Weights of a small GPT-style language model, trained from scratch on English Wikipedia.
Architecture: RMSNorm before each block, rotary positions, no biases in attention or MLP, untied embeddings.
Each number is 50 + 15 x the weight over the matrix's rms, rounded and kept within 0 to 99. Layers, rows and columns count from 0.

# down: layer 10 MLP down (transposed), 2048x512, rms 0.0671, rows 1304-1330, columns 384-511
# up: layer 10 MLP up, 2048x512, rms 0.129, rows 1305-1331, columns 384-511
down1304:38 32 34 49 63 61 45 45 53 41 62 46 34 63 38 30 51 47 46 77 42 46 46 51 68 50 45 60 40 55 66 18 34 37 42 46 67 56 49 37 66 51 53 46 39 47 33 72 61 48 28 60 37 51 35 57 50 49 54 62 44 48 56 37 75 66 74 32 58 54 65 44 44 06 62 34 56 68 48 54 58 52 25 47 46 64 72 49 50 22 66 62 67 73 78 57 52 56 31 43 41 63 43 26 62 68 60 47 44 47 57 42 45 58 97 54 58 62 64 32 74 56 38 48 40 43 46 75
up1305:84 62 28 58 33 29 48 62 61 34 25 48 65 39 34 50 44 63 34 44 63 45 62 77 27 59 42 26 51 62 52 65 83 45 51 29 60 63 62 49 29 49 61 91 34 51 49 67 74 86 37 48 59 51 57 79 39 57 57 20 56 54 61 36 63 49 64 39 55 68 42 23 62 63 52 62 57 41 43 41 57 50 43 45 69 43 71 63 36 54 36 51 77 36 69 64 58 49 33 18 58 55 47 43 55 80 27 33 68 77 53 37 46 47 58 35 34 42 71 23 49 23 39 65 73 48 21 25
down1305:44 49 62 42 47 25 56 50 41 46 45 71 29 24 37 31 52 33 36 72 43 52 37 91 46 29 58 28 41 60 34 60 86 40 52 52 59 56 43 41 58 19 45 58 75 41 65 71 39 54 46 37 45 52 80 89 71 44 41 44 34 70 46 79 35 44 73 27 46 42 35 69 48 66 32 52 58 50 26 32 47 62 71 53 45 44 24 35 36 58 53 65 48 65 42 52 55 63 64 32 26 40 61 56 55 57 64 52 58 49 33 50 19 57 75 38 62 52 85 49 07 61 43 66 41 42 53 46
up1306:48 41 27 36 51 51 66 67 64 61 52 14 46 36 32 53 42 53 69 54 48 18 52 48 62 35 73 43 45 25 59 63 45 37 41 64 57 61 57 41 38 60 49 38 62 54 55 67 52 62 58 52 62 29 68 50 58 39 43 45 47 47 33 41 38 67 39 58 90 73 65 43 76 48 34 68 48 54 29 45 51 48 60 62 60 51 56 38 70 63 59 43 60 53 49 76 56 42 69 40 55 75 68 48 74 65 20 58 60 53 25 62 35 34 25 46 64 29 69 52 64 70 51 57 48 35 38 30
down1306:55 60 70 43 40 49 65 59 57 47 50 58 59 40 52 34 66 60 51 15 40 22 61 40 52 43 45 46 52 90 60 35 65 60 40 44 34 34 47 38 42 77 42 59 52 27 58 43 61 44 36 47 55 61 33 61 61 38 44 47 52 76 43 53 51 53 51 80 50 63 68 33 48 50 45 57 43 56 59 17 65 31 57 54 91 48 56 72 53 52 37 49 45 42 96 58 57 55 37 16 49 59 63 52 35 61 54 60 54 32 53 52 44 44 40 36 20 54 54 26 21 75 52 55 31 45 28 51
up1307:37 57 27 57 38 22 61 47 61 72 54 39 48 41 28 47 93 77 50 43 65 32 59 64 54 76 59 52 35 15 32 75 73 74 49 31 83 57 62 47 21 59 26 42 28 59 66 34 40 63 37 76 32 66 59 46 38 71 58 48 37 49 65 53 66 46 54 56 45 61 52 43 51 65 22 40 38 44 85 25 36 47 51 61 32 52 54 58 44 25 48 37 55 51 59 39 27 33 42 59 57 66 64 31 39 46 70 34 57 44 79 50 57 43 25 58 42 40 39 78 48 27 72 48 62 79 58 57
down1307:67 77 41 30 29 98 56 33 62 49 34 61 52 56 37 72 73 44 60 58 55 39 72 47 53 58 57 30 61 40 29 91 80 20 35 38 42 82 60 48 38 63 69 72 58 36 39 27 60 54 48 65 48 88 59 52 60 41 77 92 59 49 80 63 37 66 73 42 33 57 53 66 79 63 34 46 35 35 56 46 36 55 54 50 65 44 39 72 45 37 52 73 46 61 57 60 15 34 12 51 50 42 36 41 27 54 68 43 49 42 47 61 53 12 53 55 54 29 63 99 75 40 80 76 47 76 69 75
up1308:47 25 31 57 73 47 69 36 54 79 64 28 59 51 53 46 52 61 46 69 48 30 68 59 56 58 36 51 27 40 64 31 52 36 42 47 61 46 25 63 36 41 46 67 41 76 46 31 44 51 56 61 46 52 35 52 79 61 41 25 51 69 53 48 64 44 32 69 67 50 56 39 48 39 48 66 64 45 29 53 44 58 33 39 32 65 30 61 45 37 43 48 45 68 48 29 44 38 67 48 40 67 60 59 30 33 57 53 28 39 53 56 46 57 50 62 57 31 58 44 51 44 52 49 52 51 44 71
down1308:38 59 68 58 23 53 33 71 43 33 43 77 41 59 44 49 89 27 43 34 47 38 43 63 60 57 36 54 56 40 51 47 54 61 27 63 63 85 47 59 57 39 64 37 34 45 73 51 80 39 60 68 48 53 46 39 66 34 45 56 35 61 48 48 42 72 56 37 48 53 46 48 54 56 63 45 36 32 27 52 36 66 42 52 60 60 60 50 56 66 43 46 63 48 55 56 40 59 45 36 44 36 21 53 60 74 71 33 68 48 18 42 62 62 43 53 33 61 16 40 56 45 60 28 60 60 25 50
up1309:48 29 26 58 50 52 23 46 69 31 44 55 60 47 47 57 38 47 42 58 36 48 60 48 55 63 53 59 64 43 45 78 49 57 53 57 46 36 80 30 66 58 27 74 76 51 36 60 62 85 50 22 38 60 80 67 07 58 50 74 84 53 78 51 20 62 44 27 55 52 47 19 72 67 24 60 37 14 45 68 73 31 50 50 51 74 47 73 41 53 53 05 34 24 69 46 57 45 67 73 53 31 63 48 66 42 49 65 55 34 70 38 46 46 41 24 40 68 74 47 46 48 52 72 49 76 15 71
down1309:52 23 08 76 72 40 24 54 22 72 42 75 70 33 41 50 45 69 38 59 50 72 67 73 74 35 43 47 41 55 62 55 58 45 55 44 64 37 74 54 98 45 45 86 78 29 28 69 55 41 57 48 37 50 48 32 39 66 42 60 74 46 48 23 39 42 85 54 46 68 52 20 52 72 25 81 24 08 65 62 49 67 54 56 60 80 87 68 05 65 13 26 30 55 45 80 55 38 66 46 71 46 68 37 35 35 47 68 41 29 34 24 50 48 43 37 51 43 06 55 47 67 17 53 45 47 41 63
up1310:66 14 57 63 70 42 47 58 33 45 35 53 71 60 82 54 71 69 51 47 80 43 74 17 68 64 50 52 81 41 22 51 60 53 71 53 54 40 55 37 70 30 35 49 65 49 36 37 45 34 37 56 64 46 28 40 49 52 47 48 56 49 40 54 18 68 45 90 59 60 26 41 23 72 82 30 48 47 37 50 30 59 74 73 43 48 53 51 32 49 41 18 55 45 65 57 46 52 46 68 51 29 46 61 65 53 48 22 72 39 35 68 55 63 58 50 46 39 62 41 80 71 71 15 40 61 60 58
down1310:51 50 58 31 56 24 57 45 29 46 71 79 65 50 58 40 33 28 61 43 55 47 48 61 52 72 76 56 77 62 42 75 23 53 13 49 69 72 52 65 73 19 24 24 66 50 43 99 40 43 26 47 58 48 38 66 53 53 54 44 29 38 51 62 62 65 48 80 42 35 29 35 58 63 60 67 50 58 39 40 27 71 50 34 50 30 45 65 42 72 36 60 47 64 43 58 85 41 60 55 51 24 51 65 49 35 70 32 62 46 40 73 39 63 56 67 78 37 14 24 58 42 33 73 43 52 73 57
up1311:51 50 46 38 32 19 20 32 25 55 84 07 61 45 42 51 67 66 67 58 31 38 63 34 70 46 46 32 61 65 47 70 61 78 16 42 77 46 61 30 63 40 36 53 44 48 44 45 39 62 51 61 85 27 80 51 59 67 21 50 52 52 41 30 64 46 56 64 62 43 74 56 42 66 41 55 66 60 48 43 71 58 29 88 53 73 60 53 49 10 64 53 49 41 51 41 62 57 33 55 61 50 43 08 67 72 62 28 10 64 69 73 26 55 59 77 51 40 27 64 53 48 40 46 40 52 59 17
down1311:49 85 19 37 59 33 73 53 73 32 29 15 77 67 28 39 65 72 54 38 60 74 53 54 56 32 55 33 61 49 35 68 59 60 68 55 65 66 74 58 65 24 39 66 34 53 57 42 72 77 22 64 55 53 63 48 47 56 37 32 44 30 54 77 18 65 48 62 66 34 49 61 62 20 58 75 73 70 60 30 54 53 40 37 75 65 37 72 65 61 40 56 41 75 63 34 33 61 39 62 55 55 52 49 66 38 67 44 36 71 60 37 62 50 56 39 30 47 59 74 15 52 50 67 55 66 56 24
up1312:29 38 57 51 52 66 63 42 61 49 51 69 52 36 47 23 66 24 48 61 38 66 27 47 38 60 68 56 39 62 53 70 34 58 37 69 46 41 56 29 60 62 57 83 55 63 56 22 39 39 64 45 43 57 40 39 53 57 57 70 78 53 54 50 70 32 56 60 24 37 43 61 47 46 48 62 47 47 45 59 22 74 48 47 54 46 79 64 69 51 25 74 36 78 70 78 57 47 65 55 33 64 24 62 60 49 48 54 22 52 46 40 59 64 69 64 50 35 39 58 55 44 38 10 66 59 78 49
down1312:48 64 65 51 75 65 48 50 43 45 33 50 82 62 46 46 38 21 36 61 47 52 39 67 52 36 73 69 29 49 57 60 42 59 35 44 26 27 40 40 55 64 73 41 49 43 18 31 41 34 42 40 48 33 51 73 40 59 61 48 32 38 39 69 37 32 41 42 42 50 42 47 43 63 81 54 38 53 71 67 74 31 58 38 59 48 75 30 31 55 44 58 24 35 62 45 40 55 50 50 53 25 61 40 70 53 35 62 36 65 39 58 65 68 57 48 77 59 35 60 46 43 46 81 68 34 51 71
up1313:71 83 42 58 43 42 33 58 72 57 69 40 61 52 32 38 52 65 62 30 44 51 39 32 36 63 65 41 69 56 35 35 67 29 37 39 73 66 34 66 65 45 40 60 43 77 56 36 46 14 26 70 49 57 63 69 55 61 52 40 35 44 23 35 77 40 60 66 31 52 60 77 45 58 07 49 84 51 27 73 44 64 45 66 51 57 45 39 61 44 67 54 74 50 39 74 41 38 38 47 47 44 53 87 54 42 76 23 33 69 51 38 62 46 56 53 45 46 53 31 41 47 40 68 45 71 56 27
down1313:61 34 42 56 64 41 60 53 36 66 70 39 49 72 45 65 82 33 48 33 82 42 64 52 51 54 35 39 60 62 34 42 61 31 42 45 56 60 58 56 54 52 49 66 54 51 50 41 31 50 54 41 56 65 48 68 77 63 38 57 49 69 86 34 43 55 53 55 25 76 63 49 52 74 66 42 88 40 83 65 30 59 65 64 38 66 45 56 54 81 59 77 67 51 32 40 58 44 65 80 43 54 59 77 32 35 52 30 63 68 46 38 31 38 41 77 46 56 80 33 65 41 47 27 68 39 37 41
up1314:33 31 70 43 39 64 66 23 34 57 75 76 40 33 50 42 36 64 68 65 55 64 21 54 30 40 23 76 46 60 67 56 53 64 70 48 46 74 59 74 49 56 74 52 64 40 57 46 70 57 47 26 50 44 51 54 72 40 36 63 46 46 41 64 27 40 71 50 40 57 57 40 52 64 69 64 44 41 32 52 55 61 60 74 53 58 54 49 51 40 41 42 69 42 45 73 40 60 64 38 63 65 20 43 74 37 42 49 64 26 32 42 47 49 83 56 83 63 65 58 73 65 47 74 16 51 33 60
down1314:77 37 39 71 73 39 59 55 33 68 42 64 73 53 18 40 50 70 39 73 17 40 33 38 05 65 45 44 42 63 49 33 34 93 33 75 57 49 37 65 60 19 64 70 46 68 28 30 35 34 39 33 63 60 43 68 50 62 51 49 31 56 32 44 48 53 42 22 58 49 52 57 52 34 57 74 47 38 40 51 61 25 69 40 55 37 31 49 59 47 65 60 72 51 37 69 27 43 47 38 17 69 41 38 57 34 34 45 50 45 45 42 61 37 46 41 59 69 57 52 27 44 45 41 44 51 44 29
up1315:46 45 35 55 43 50 33 51 46 72 64 17 22 47 32 60 43 51 31 42 46 63 22 61 73 83 72 36 42 57 43 45 25 57 41 73 54 40 33 49 45 51 36 28 64 53 64 42 58 73 35 51 47 63 50 48 60 79 42 33 39 57 57 76 28 39 69 52 31 56 57 20 40 79 49 61 69 47 61 37 48 52 29 38 48 36 68 80 27 53 53 40 44 49 47 43 45 55 57 50 62 51 05 42 59 72 36 50 47 39 60 21 26 76 38 52 65 54 53 63 43 33 53 57 88 60 15 67
down1315:34 44 32 16 74 30 29 73 64 45 56 43 45 55 55 55 44 50 55 46 58 41 55 46 22 49 64 28 36 72 53 55 22 35 50 48 51 40 23 84 51 62 68 27 72 47 50 52 80 75 63 36 48 38 57 42 71 58 37 50 28 07 62 38 18 71 35 55 61 62 45 46 61 66 28 55 51 42 65 59 63 83 46 34 52 65 40 66 59 32 67 40 28 48 27 39 52 31 16 35 86 35 34 24 32 54 17 52 50 81 20 34 46 38 31 47 40 68 47 55 32 28 28 70 47 67 31 62
up1316:59 33 54 35 60 47 31 76 50 38 75 58 33 41 58 56 47 30 30 37 43 45 36 54 44 45 62 40 43 56 48 55 42 71 25 33 49 42 46 48 55 56 72 32 29 56 37 24 52 69 62 48 46 29 71 44 41 58 31 40 43 66 64 65 46 51 65 25 55 41 40 44 64 84 41 47 69 67 41 53 49 61 62 44 42 61 22 56 16 48 51 90 23 58 31 36 44 41 46 54 74 57 62 54 55 34 66 59 56 43 71 53 75 54 28 72 36 63 54 33 53 62 33 63 67 75 18 60
down1316:45 23 35 57 39 73 45 48 64 30 42 60 26 36 52 44 43 57 44 61 26 62 43 60 43 41 91 29 49 54 36 77 71 58 33 58 59 70 35 69 35 40 37 65 22 28 53 69 44 52 50 77 26 50 67 30 38 75 47 63 55 46 57 76 37 32 49 46 37 26 77 49 42 44 65 55 48 58 39 50 49 41 60 40 43 46 67 42 33 64 42 47 51 70 35 22 53 49 50 67 77 71 45 49 78 51 66 60 34 58 68 41 21 27 20 37 62 44 38 42 47 34 29 42 56 44 38 44
up1317:57 68 45 64 56 55 48 66 56 67 39 71 38 69 58 47 50 49 48 35 71 63 37 31 52 61 56 37 33 45 28 67 55 49 57 67 18 57 53 63 37 36 51 49 36 36 21 45 52 55 66 41 54 32 63 75 35 54 53 50 90 78 49 76 60 51 81 53 51 25 60 66 75 57 43 50 54 41 75 81 26 65 55 72 59 54 63 54 60 65 47 66 61 37 48 42 68 37 40 61 52 33 40 52 64 39 52 75 13 41 88 55 88 68 19 41 53 49 59 47 57 67 52 26 58 59 52 52
down1317:44 34 54 49 54 64 58 55 69 66 54 42 51 48 42 65 49 57 60 44 82 43 49 58 22 76 75 51 25 53 52 42 53 38 33 44 28 60 50 37 89 42 37 41 52 52 22 52 69 63 49 69 55 42 38 69 62 32 41 49 73 20 53 55 74 88 47 39 53 60 76 29 40 39 42 32 58 53 66 57 15 37 42 44 65 33 34 51 49 53 34 30 54 57 38 53 69 46 39 40 55 76 63 65 68 36 50 55 43 63 48 52 56 33 61 62 41 28 40 20 50 79 55 32 35 79 71 42
up1318:52 23 55 65 45 35 66 42 53 35 47 44 58 64 28 43 45 36 50 72 57 63 57 57 48 46 52 31 48 27 60 40 44 42 53 41 56 60 43 51 59 36 40 68 54 50 48 58 32 58 52 38 60 80 19 54 60 30 47 36 34 39 52 76 48 62 31 54 43 48 33 62 67 60 48 40 44 20 58 58 34 67 46 48 32 54 51 42 43 82 66 52 42 23 55 43 45 61 43 70 38 67 55 42 49 50 40 40 44 76 67 55 49 53 39 43 65 57 67 66 30 39 45 25 61 69 54 45
down1318:35 13 50 67 83 61 46 42 44 34 46 49 45 57 47 07 52 45 55 51 39 53 60 28 55 69 55 33 41 60 51 36 62 20 49 59 62 59 59 56 74 76 36 56 60 44 67 57 42 43 38 53 81 64 42 62 56 37 50 63 28 52 46 38 65 39 52 41 49 33 40 34 57 32 33 78 61 27 25 52 36 69 41 83 47 37 38 43 44 30 30 64 40 55 46 47 42 26 54 35 36 63 42 23 49 71 27 77 50 46 50 44 39 52 33 44 65 68 36 36 39 40 46 39 51 31 33 32
up1319:51 35 61 62 25 35 60 50 43 53 47 34 50 44 70 71 67 56 46 34 56 54 50 41 69 44 39 38 58 45 29 49 39 28 45 71 54 47 34 44 20 49 35 51 30 52 47 48 85 42 51 52 58 37 35 42 79 60 29 51 46 33 64 44 53 38 52 43 61 71 61 81 52 52 16 47 61 32 69 41 46 54 37 47 49 73 08 65 52 43 59 38 09 51 70 49 56 39 63 42 24 59 34 55 42 67 59 47 61 25 44 46 42 45 50 55 54 49 49 49 52 49 35 51 35 72 60 59
down1319:24 56 53 37 53 66 44 63 28 64 50 36 74 25 44 54 44 61 58 46 43 48 63 47 60 59 35 30 43 35 48 48 47 42 62 47 40 55 80 28 69 15 45 70 37 56 72 44 47 50 30 55 45 56 82 47 42 31 32 80 38 39 16 39 69 36 52 47 50 46 66 52 51 31 52 45 79 57 67 60 71 66 65 61 56 75 53 72 50 46 51 55 32 55 60 54 50 40 45 66 75 57 63 62 64 60 36 33 35 46 35 39 50 47 86 63 45 57 35 56 49 02 41 65 37 57 34 40
up1320:61 72 61 17 31 26 45 69 44 43 48 68 53 31 71 28 70 37 39 90 25 29 37 50 57 61 52 53 49 52 24 30 38 52 39 55 60 32 61 43 75 46 75 50 69 78 26 30 49 59 62 40 30 19 83 25 46 52 58 78 68 69 55 37 65 68 15 25 71 21 33 53 61 25 40 57 47 46 70 32 33 40 52 51 54 54 44 11 70 61 48 44 40 59 62 39 15 64 47 56 34 49 30 42 54 38 39 67 20 59 60 47 78 64 19 47 58 47 67 48 43 37 60 46 63 88 57 45
down1320:56 49 30 46 43 49 48 56 34 49 62 47 30 41 23 38 61 36 38 42 71 42 28 44 32 41 53 48 81 63 49 50 30 50 45 53 64 70 34 83 34 37 49 36 33 64 61 36 30 36 53 44 49 66 28 63 68 42 45 33 50 42 68 57 58 87 24 54 28 42 32 27 65 49 31 16 37 53 84 34 36 25 24 70 41 41 24 56 69 45 46 56 59 56 55 48 53 54 57 25 39 32 58 46 40 73 12 54 42 58 59 45 48 53 52 42 40 35 46 61 55 75 81 66 77 47 23 47
up1321:66 60 63 21 65 41 41 21 43 70 56 43 36 32 32 59 42 68 60 34 57 35 62 56 60 72 59 38 56 76 40 51 35 53 63 93 28 50 46 49 35 40 36 38 43 48 67 44 63 34 55 54 68 35 22 84 37 69 57 44 30 56 53 60 61 59 68 51 50 68 73 50 34 75 43 53 40 60 72 44 41 40 50 64 51 69 38 62 44 51 35 55 74 66 58 62 58 75 47 58 41 67 64 45 48 83 64 32 35 62 52 33 49 44 49 30 70 54 46 26 43 64 43 53 69 50 42 84
down1321:30 55 46 95 38 32 85 51 45 42 50 48 80 56 58 46 46 61 56 48 75 52 14 55 68 62 64 65 47 44 65 70 60 66 14 26 73 56 37 42 24 12 62 62 68 39 29 41 37 61 54 18 34 12 52 27 23 22 00 91 60 08 23 33 45 74 31 61 41 43 80 41 43 21 49 44 65 28 29 62 78 28 52 42 73 42 52 38 99 11 60 22 42 41 32 59 29 26 64 12 69 28 41 59 60 46 43 62 52 21 63 54 69 83 74 57 29 31 79 61 87 28 72 50 36 59 64 30
up1322:29 30 44 40 64 77 67 79 53 42 40 75 40 46 29 75 59 48 24 61 47 81 47 42 77 53 55 64 53 49 77 41 61 50 64 46 71 51 43 33 58 41 27 45 57 36 62 37 28 47 70 43 45 61 55 83 39 47 49 67 44 49 64 68 74 66 66 38 45 48 67 46 46 61 53 52 53 47 37 52 48 44 64 37 96 63 63 70 54 41 39 56 66 39 62 67 56 65 60 52 37 60 52 33 41 50 43 51 58 57 49 53 72 34 28 68 22 48 46 75 44 27 10 58 23 53 28 71
down1322:30 44 26 46 51 75 80 68 63 52 58 44 62 47 56 17 48 31 28 53 75 40 31 60 73 46 22 47 49 21 62 45 46 37 62 51 46 75 36 26 51 36 52 72 40 47 55 43 44 35 41 42 40 74 39 48 64 37 60 74 12 37 17 56 37 42 76 63 45 61 42 43 30 62 56 69 62 54 68 70 53 36 70 56 69 49 40 64 59 46 54 49 32 43 32 53 39 43 33 47 50 49 74 42 54 42 56 54 21 42 45 29 49 58 46 55 40 45 74 60 54 67 55 64 39 80 30 12
up1323:74 54 57 77 23 60 46 51 71 53 15 31 38 50 78 60 53 41 66 44 60 44 41 56 51 49 61 40 30 40 65 27 80 78 61 63 51 46 54 32 33 86 46 66 56 50 42 32 44 56 42 42 70 64 71 53 37 39 57 46 73 41 56 42 54 56 37 32 36 40 52 32 32 63 74 50 36 44 70 33 53 37 40 68 38 66 54 38 49 47 35 49 46 70 69 74 55 44 28 57 27 74 56 16 54 48 40 60 52 46 48 39 52 61 23 51 71 52 48 07 52 22 66 41 57 25 76 53
down1323:76 45 43 64 38 61 60 62 50 65 47 46 45 47 37 51 31 57 54 56 51 46 75 68 29 48 54 32 52 27 70 58 34 37 52 45 46 51 51 73 53 49 53 47 42 41 20 69 26 70 58 30 55 41 47 56 39 53 49 09 20 55 64 40 64 53 49 67 48 32 45 28 64 61 33 50 43 63 65 24 40 54 35 42 58 57 40 31 89 59 49 55 58 58 67 39 43 54 64 68 53 50 33 51 65 20 67 39 57 50 65 53 31 30 58 62 36 56 49 70 45 51 14 56 61 31 44 38
up1324:45 51 61 48 60 24 34 42 48 83 47 15 46 38 41 46 70 44 56 64 23 52 78 33 77 38 42 30 42 45 53 54 52 37 67 48 62 44 68 32 32 64 35 67 35 51 56 53 61 25 44 23 88 41 45 70 59 53 66 34 53 66 48 36 64 36 61 47 64 73 34 70 46 67 65 65 58 50 71 55 54 50 37 61 48 42 63 39 43 47 39 41 55 62 55 38 17 51 36 42 42 52 63 73 88 62 30 43 52 58 56 54 40 60 47 47 38 54 18 65 36 73 36 60 58 32 56 70
down1324:82 40 58 56 54 64 41 32 96 63 68 29 69 52 41 76 35 73 57 35 64 27 80 65 60 63 06 19 54 46 58 48 58 41 45 78 38 30 44 57 49 51 82 32 35 29 60 41 32 85 31 58 64 51 39 57 48 62 61 39 62 46 36 51 76 40 51 41 37 67 51 62 65 39 51 44 48 59 57 62 38 33 35 38 70 47 25 64 50 18 25 49 56 60 32 51 50 57 42 47 31 63 68 50 44 29 41 75 66 65 63 56 50 59 77 41 37 28 02 45 47 59 33 56 42 47 55 61
up1325:55 33 55 39 10 43 74 32 23 31 62 63 48 58 42 23 59 56 56 44 65 16 57 07 57 42 23 50 45 59 93 76 52 49 52 39 58 79 54 77 73 72 43 52 64 58 53 46 47 35 67 65 34 64 65 54 57 69 55 59 65 35 50 73 54 22 49 26 24 28 48 31 23 39 78 34 29 45 59 70 64 57 56 68 50 47 53 57 72 48 43 25 56 35 66 41 34 30 51 33 71 64 44 58 48 77 29 48 49 28 70 67 39 22 46 62 56 40 35 40 47 49 83 59 34 38 55 71
down1325:40 78 51 56 30 59 80 46 63 51 35 63 75 70 53 27 43 37 77 48 69 63 52 61 60 45 46 80 77 62 71 43 53 66 47 65 72 41 49 53 24 51 59 44 25 51 36 34 04 63 51 69 07 36 38 67 54 65 33 25 64 42 46 48 52 24 56 47 51 13 68 34 70 25 57 42 52 67 48 37 43 67 59 54 40 69 56 62 67 39 41 48 39 53 56 57 53 61 48 33 44 53 64 53 24 37 21 53 75 31 32 44 43 64 52 43 42 68 55 74 65 71 40 71 62 42 44 35
up1326:42 65 52 41 46 26 76 66 34 40 39 44 57 67 61 40 55 61 70 30 28 42 54 49 36 77 29 46 40 57 32 35 67 65 49 38 63 40 56 49 39 25 41 54 60 61 14 61 42 50 56 49 54 22 38 71 33 29 40 55 48 38 62 35 51 48 43 32 45 54 56 83 44 65 45 72 47 32 40 45 53 52 23 57 41 48 49 47 37 56 49 46 40 50 39 50 39 51 56 60 51 30 58 48 45 45 47 48 56 62 66 58 65 44 86 36 37 64 56 46 37 23 27 65 62 67 44 63
down1326:52 43 49 43 70 23 58 61 39 42 33 29 71 51 52 40 46 66 49 47 65 26 50 44 57 55 61 28 54 45 74 48 73 37 67 64 45 94 87 52 58 41 42 36 55 47 33 58 48 52 16 67 47 74 42 60 31 60 58 44 39 56 45 42 69 39 41 33 60 19 62 25 63 45 55 62 39 56 21 65 54 59 35 51 59 26 41 40 43 31 27 32 28 21 46 44 44 43 73 36 53 50 39 40 63 72 51 55 50 37 53 63 35 26 34 47 63 57 60 25 44 54 55 43 23 31 42 60
up1327:61 34 62 24 39 61 63 22 55 54 43 67 35 63 36 71 71 31 72 68 53 15 50 61 39 43 52 52 57 39 14 34 30 45 57 53 58 33 77 51 48 45 69 34 87 45 34 53 64 59 65 42 55 21 60 47 62 41 47 57 31 68 18 52 46 56 40 35 79 74 55 54 34 59 62 72 77 63 68 50 68 58 61 55 24 42 58 68 73 62 46 51 57 30 33 68 37 66 56 63 29 42 52 20 51 43 46 46 40 46 38 36 48 42 46 42 59 31 32 40 27 46 78 52 58 67 74 57
down1327:57 62 64 49 51 70 44 80 62 53 67 63 59 48 67 58 52 52 38 42 39 35 57 53 39 68 58 55 49 61 50 58 43 45 54 32 27 72 33 62 19 61 69 34 33 55 53 64 57 49 28 40 31 37 26 20 32 79 75 44 43 57 73 77 60 67 47 59 52 52 55 53 78 34 28 43 45 51 69 37 35 28 45 26 46 38 47 59 24 62 61 50 88 68 62 64 59 45 44 34 46 68 65 68 36 51 54 47 76 46 37 70 81 54 59 63 44 50 29 76 53 27 41 47 34 54 49 55
up1328:61 70 46 50 30 39 46 68 65 85 55 78 54 37 84 39 28 38 66 19 68 53 46 56 51 58 61 72 56 59 41 48 34 79 39 61 43 73 46 52 21 62 21 43 40 38 67 21 45 43 58 15 55 46 67 56 35 50 54 27 72 36 72 70 53 69 47 62 64 93 72 53 36 78 52 50 47 29 39 45 57 68 14 43 58 61 36 46 21 47 60 37 59 42 64 57 59 25 45 43 47 72 37 59 46 41 66 40 83 45 24 45 39 46 48 45 59 68 34 61 62 66 52 55 57 56 60 37
down1328:51 43 28 56 26 71 41 40 73 50 57 35 59 42 66 59 79 71 63 33 67 45 44 43 61 50 40 19 73 58 56 85 50 54 53 54 86 60 40 69 40 43 42 53 47 47 51 44 59 37 55 41 50 54 43 55 57 58 64 67 63 24 81 46 59 40 46 60 68 50 32 55 49 52 41 55 33 31 63 70 53 51 49 35 41 43 12 58 45 57 67 43 55 61 47 48 55 50 50 68 62 25 33 55 63 44 27 74 55 26 32 37 55 39 68 42 76 56 37 50 39 60 42 53 26 52 42 54
up1329:72 70 14 37 33 41 42 75 29 54 50 38 27 56 61 40 49 49 43 44 29 38 56 45 50 50 37 46 42 52 82 53 44 57 48 51 59 48 36 37 54 38 83 54 56 48 63 68 60 43 29 45 23 33 33 49 55 49 56 75 64 36 58 48 37 56 71 56 41 73 51 70 40 27 59 65 48 49 48 61 57 33 27 39 72 32 56 66 53 49 46 80 66 54 75 72 28 41 47 40 64 41 52 67 43 34 36 35 80 44 46 20 28 67 64 76 61 40 38 57 54 31 49 51 60 48 54 52
down1329:24 83 54 51 77 62 62 52 29 50 32 47 69 67 55 49 42 41 36 30 45 73 69 84 19 56 66 50 48 69 40 65 57 61 33 28 48 53 39 61 51 70 31 49 43 64 54 55 49 53 68 38 54 50 61 54 55 39 33 48 52 39 43 44 52 45 53 51 53 58 41 64 70 75 62 40 58 53 64 39 47 31 58 46 26 51 46 65 63 48 45 29 39 44 35 36 64 42 54 54 46 39 58 44 58 21 50 56 74 60 27 68 49 23 44 57 35 74 56 60 60 93 63 64 60 46 40 63
up1330:61 41 45 53 33 60 56 40 36 68 70 55 74 35 33 56 20 71 48 61 59 85 26 50 39 49 47 23 41 33 38 37 63 18 46 36 33 58 48 51 90 66 30 45 60 82 49 60 30 50 66 51 55 50 69 31 30 45 50 79 12 47 36 48 68 68 56 00 55 65 66 20 37 35 67 57 31 44 61 68 69 24 46 44 58 50 40 37 66 33 78 54 30 50 44 49 69 77 27 65 26 59 51 33 45 55 54 45 44 49 59 33 63 57 21 10 48 61 38 49 64 45 34 71 32 41 30 57
down1330:53 64 50 65 26 42 41 69 61 52 55 32 50 30 60 57 43 63 55 31 48 50 64 44 47 62 69 52 68 58 39 56 32 38 69 49 28 58 38 18 40 54 39 40 58 36 50 46 16 44 51 68 32 16 45 70 31 57 41 54 49 42 72 58 42 45 65 69 68 49 28 29 58 37 46 52 35 54 23 59 76 65 30 33 38 58 66 61 40 30 54 60 27 39 59 47 69 22 64 67 38 55 66 47 39 61 62 64 46 55 44 36 60 57 41 26 37 67 61 71 47 42 65 58 43 38 75 66
up1331:73 54 55 58 49 43 37 63 67 59 36 43 62 67 80 75 63 67 33 50 59 70 23 62 40 29 26 67 46 48 44 22 63 48 70 49 57 54 39 38 31 36 42 76 65 66 61 32 76 60 50 50 74 51 41 65 49 31 42 64 73 66 33 45 26 37 40 37 49 25 63 33 67 28 54 84 51 50 51 59 62 79 38 29 36 55 67 59 49 49 49 60 33 55 51 11 60 73 42 46 65 60 37 56 55 35 56 67 42 56 34 78 65 01 33 49 84 79 29 32 40 63 53 56 58 68 70 52